From a checkpoint of a small transformer trained on Wikipedia: tied embeddings.
Each number is 128 + 24 x the weight over its row's rms, rounded and kept within 0 to 255. Layers, rows and columns count from 0. Numbers have three digits each. The size before them is the row's rms in percent of the matrix's.

# layer 3 MLP up, 384x96, rms 0.227, rows 145-159, columns 0-95
083:160156096133154145109145130111097106114156102122078125131068162089164102111160132115166160139121118149098134115159106147162122128150143161143109140105134141144108097121095094108119089149149167071124122157139113096130122091133114101138119133173150128104141132171096110107126112144153128139
094:113143122086096185165103157145141125136128197167099151100081124091136137092143108116159147125139114148127145176115136122106105166104143104151168121134146153132124104173115143101105125140134102152113126132154144111135125144134142111172121148157086110109131090112118150134170129102100121123
103:141134144148126144105187128121152137173146153166126182139137118142153121144086155093124148118110160153108133114134162115157118112103117168089152141116124123130117145102097173118126148137101139098122161138141110108170119123162124115135164096099101095090101133135127114145170130133163123192
100:125122140155144123125113098147131137130132123130164118099174109124101160153091126127142087130133163154127121095145129127095121129114161157124091070109117128161152106100122111126082141118145137100062147157158100131133151114107127162148144133144081112075140137153179148122089091104139147135
109:151119104115136120173157113169117126098108101136114148155109093114145152102131098088135111120113162122152125072179133184164121104118138120150149122137086094113153125102131101070115127103157116120120140101159118123086109128158147111137147133111139124133193108167148125118136126134143145158
086:149170149139126163110101131111140168125159085118149126133169157099118091103113086155100140149127128159110088155127085127129086156147153113110109148117146113132138172131108145134127137133111110114101158142140110111154148104151151095064066110143160149120095106141138154118106133117114104120
103:091134130115125140129133134111144121103133143119121107150116142135101136134159117113120095096110115108123119159129058135167146167112144138152128133126080115124080128100142119138106095136137098083115119205110129124092139129142140112123199129122137095131166113096133176099137159112153107163
093:056113131109101139125096135138119094111124139109100110101143144166109108100127136153150084140118103128165119081132101143113114144147176159102161148117105094105151116127124141144104142090112142146136132153150101174123150131096120156119139124130114107147081162142163179153125115129158095099
107:148154136069115094184106168111138122123136158129151131104109155080173093153143104122114107108140115128107114109129136161106104158120128128132141091108098132100120141161138125131182099152110106153092158086140131129165135077140128151141100104162099131148089141115123135127106141132094153116
101:131139127100078142180158151160149103103098101090152129141120086149118134126086122144113125115134140158084142115162131154081152124074105131134141119079116093172145152131107145143105120137185127138102101117134106138148110112107130136122154138163144143158163109132078130149127139118144107145
088:130178145141165167110152106117095116123108126122127144110120112108144159113121123139086171111099148144136087116148124160100135120108121152115172115142107131183143127154165159104173103099142128146077133090119120116142085148088127148129169101123143151093140115126137115144086102096124123165
116:132108130092130163121136113163158097159103130122123124123066119099101144149096097142107140107139139116135082111128137158138150100145144135089119086100132077131109121153145095120130103094166146098106174121163137142155107157137128090103166128133108103167112124151128157137149133112186113133
114:135116076102158125115113142130147098110130127132088112154159147101155094158175134063191113137146178122124160118112109092120107128120157114109144154135126099139131100159134107125145145144133138091104153107134125153105107146177077116107130105101138153147167124120143132142150118153110129161
100:163111116131137144169161147084115146133105143101120109163114154098139125121076120142099121117133152182115114107148147122108132148161096146103105116130143146162116124103103128157112126103107140147140111107094096132158121103147093156077146207146103135116159157142095140118137121155112096146
092:132130120136132086135162100125120125145110101155132137098146123119136138153137180124140133107140149139105091075136127142115140164132164140142105159127169139119168099150121163142105118179152133136132097150132153170065142156122120110119125149127164105119137115171160159180111070136157139123
# layer 3 MLP down (transposed), 384x96, rms 0.18, rows 145-158, columns 0-95
093:110145124136125138118075121165108141119123127134167126151105116120106106120080104099136116146116060160117178172123155105126209098118135131099170114097125130140163105114144135152100132128148117113119142112125140133117102147129118099160129122141123099135133160142094095102111167125109104084
089:134145154206124110105135111122156143152119145118122093145130149108155146148120133144166116116145130105086115123167173135136090089127109076123115167144154156160094161105111100160122161150115139128116128116116106158147147113144131151132114139090094092144153120142126123169108132143169167102
093:163148154150148089121167119132148131107135114148108127133138172144150122164103150110130124129164164119183122103147134116148130144121097168130133081133112107175088142141126161087112175096123112109113121110110155130130134165115129123167133138113178115129174080107143114168132107109143161145
101:172149138142125136115130157153118176122174101097134125105059111154137163140147106106117163143120077093112130148117150096131162153119116111148122143128149149075115129119161132147158123128126126158203123130090098139144122143097155142135136111124123126142120112155115122146181135117164118107
094:119139122128122127115081113100120097144113159154184133163130139135090138183148133125119124106078144143108144107134107132136136158132141151140089129140145154149110131152127103129121125139158127131138105144113194131139133070122098164063164105081124120144117159121141133132105173132159119167
085:149113162166146092150150155175096135120092116092114141104128134127112148073137179123119110118111148122139156133165135125126122084121125103112150121119160150077151097126103145086120113129190124129134123118087137173093124147087142125086128124128157152124098132164145100121125135164146126124
100:136141095149115093112097091123147127125117169125136099110131136139126115137152165104154156166119128140124130160091113118090142117154154137115096136115138086143134152129091122094173126100081176144165104132114128165111093100132120145173081106108137164150121145168167126137117149113168117105
093:146119114111150133132106149154132145126127103163173153120122068134155140115107148084138126130111081131173146094161169131123157149156123143155168110154097141112149129105109142116165147170125118126145162039132102131116139150122131129157114126142125149131168140112151133128157146090124154140
105:137104158127116115174129123132130099185167136119102148127124137135114097156096174140142151119121097110110142095142104119140118149112121108128139124097125135110134127123085111180122140109129135167145131097121097150077099146089121146105166101086110110126147140137126130133170165119141070067
088:125097151111074106077136119092118124148175109157115121114077127128145128122095072153107132149125145125131092138113150121165103179150133108118090126119108112124150119135087129163099134098142160148136117157174104155140101128151125113125093105147145130127084110152147100142095153136094108130
090:146144143115146147084119092121131146113113113094095151187112108118127119146132123094140112098101056162126161108122142114141155143163152098116142161158155111119106130096139127133130114107104089129186164133116116116072166105155087105136138183110127127123112142130122118112108135136101132119
113:139121116185119173132144135110121155152158123115099155112153155155125119101150083139145084112096100120143109125089172095108133150098134114158153124142118138154110130099107153158143163142129102117132117117088144159137158149131101126167124098148063103111133148144168150135144177134123152139
107:152131147128100144153121095105108101125160104144131110116138109154099108092107123091151132110129132150109105144124141102084066123147109139127138102140156101102159087094138094114094119174148131122125104133134121064149128104143128107165103134092126085127100137137091068156119156133138132110
078:106115089095126102142119159138114134116114193114124128097123146130100107124165107170078155160122116102168120129136155128121134157155116136125157116101092177132169169126117117156126120149111116121130157107070130117137140133113141112068133099143105116107101111101153122108120102147101128077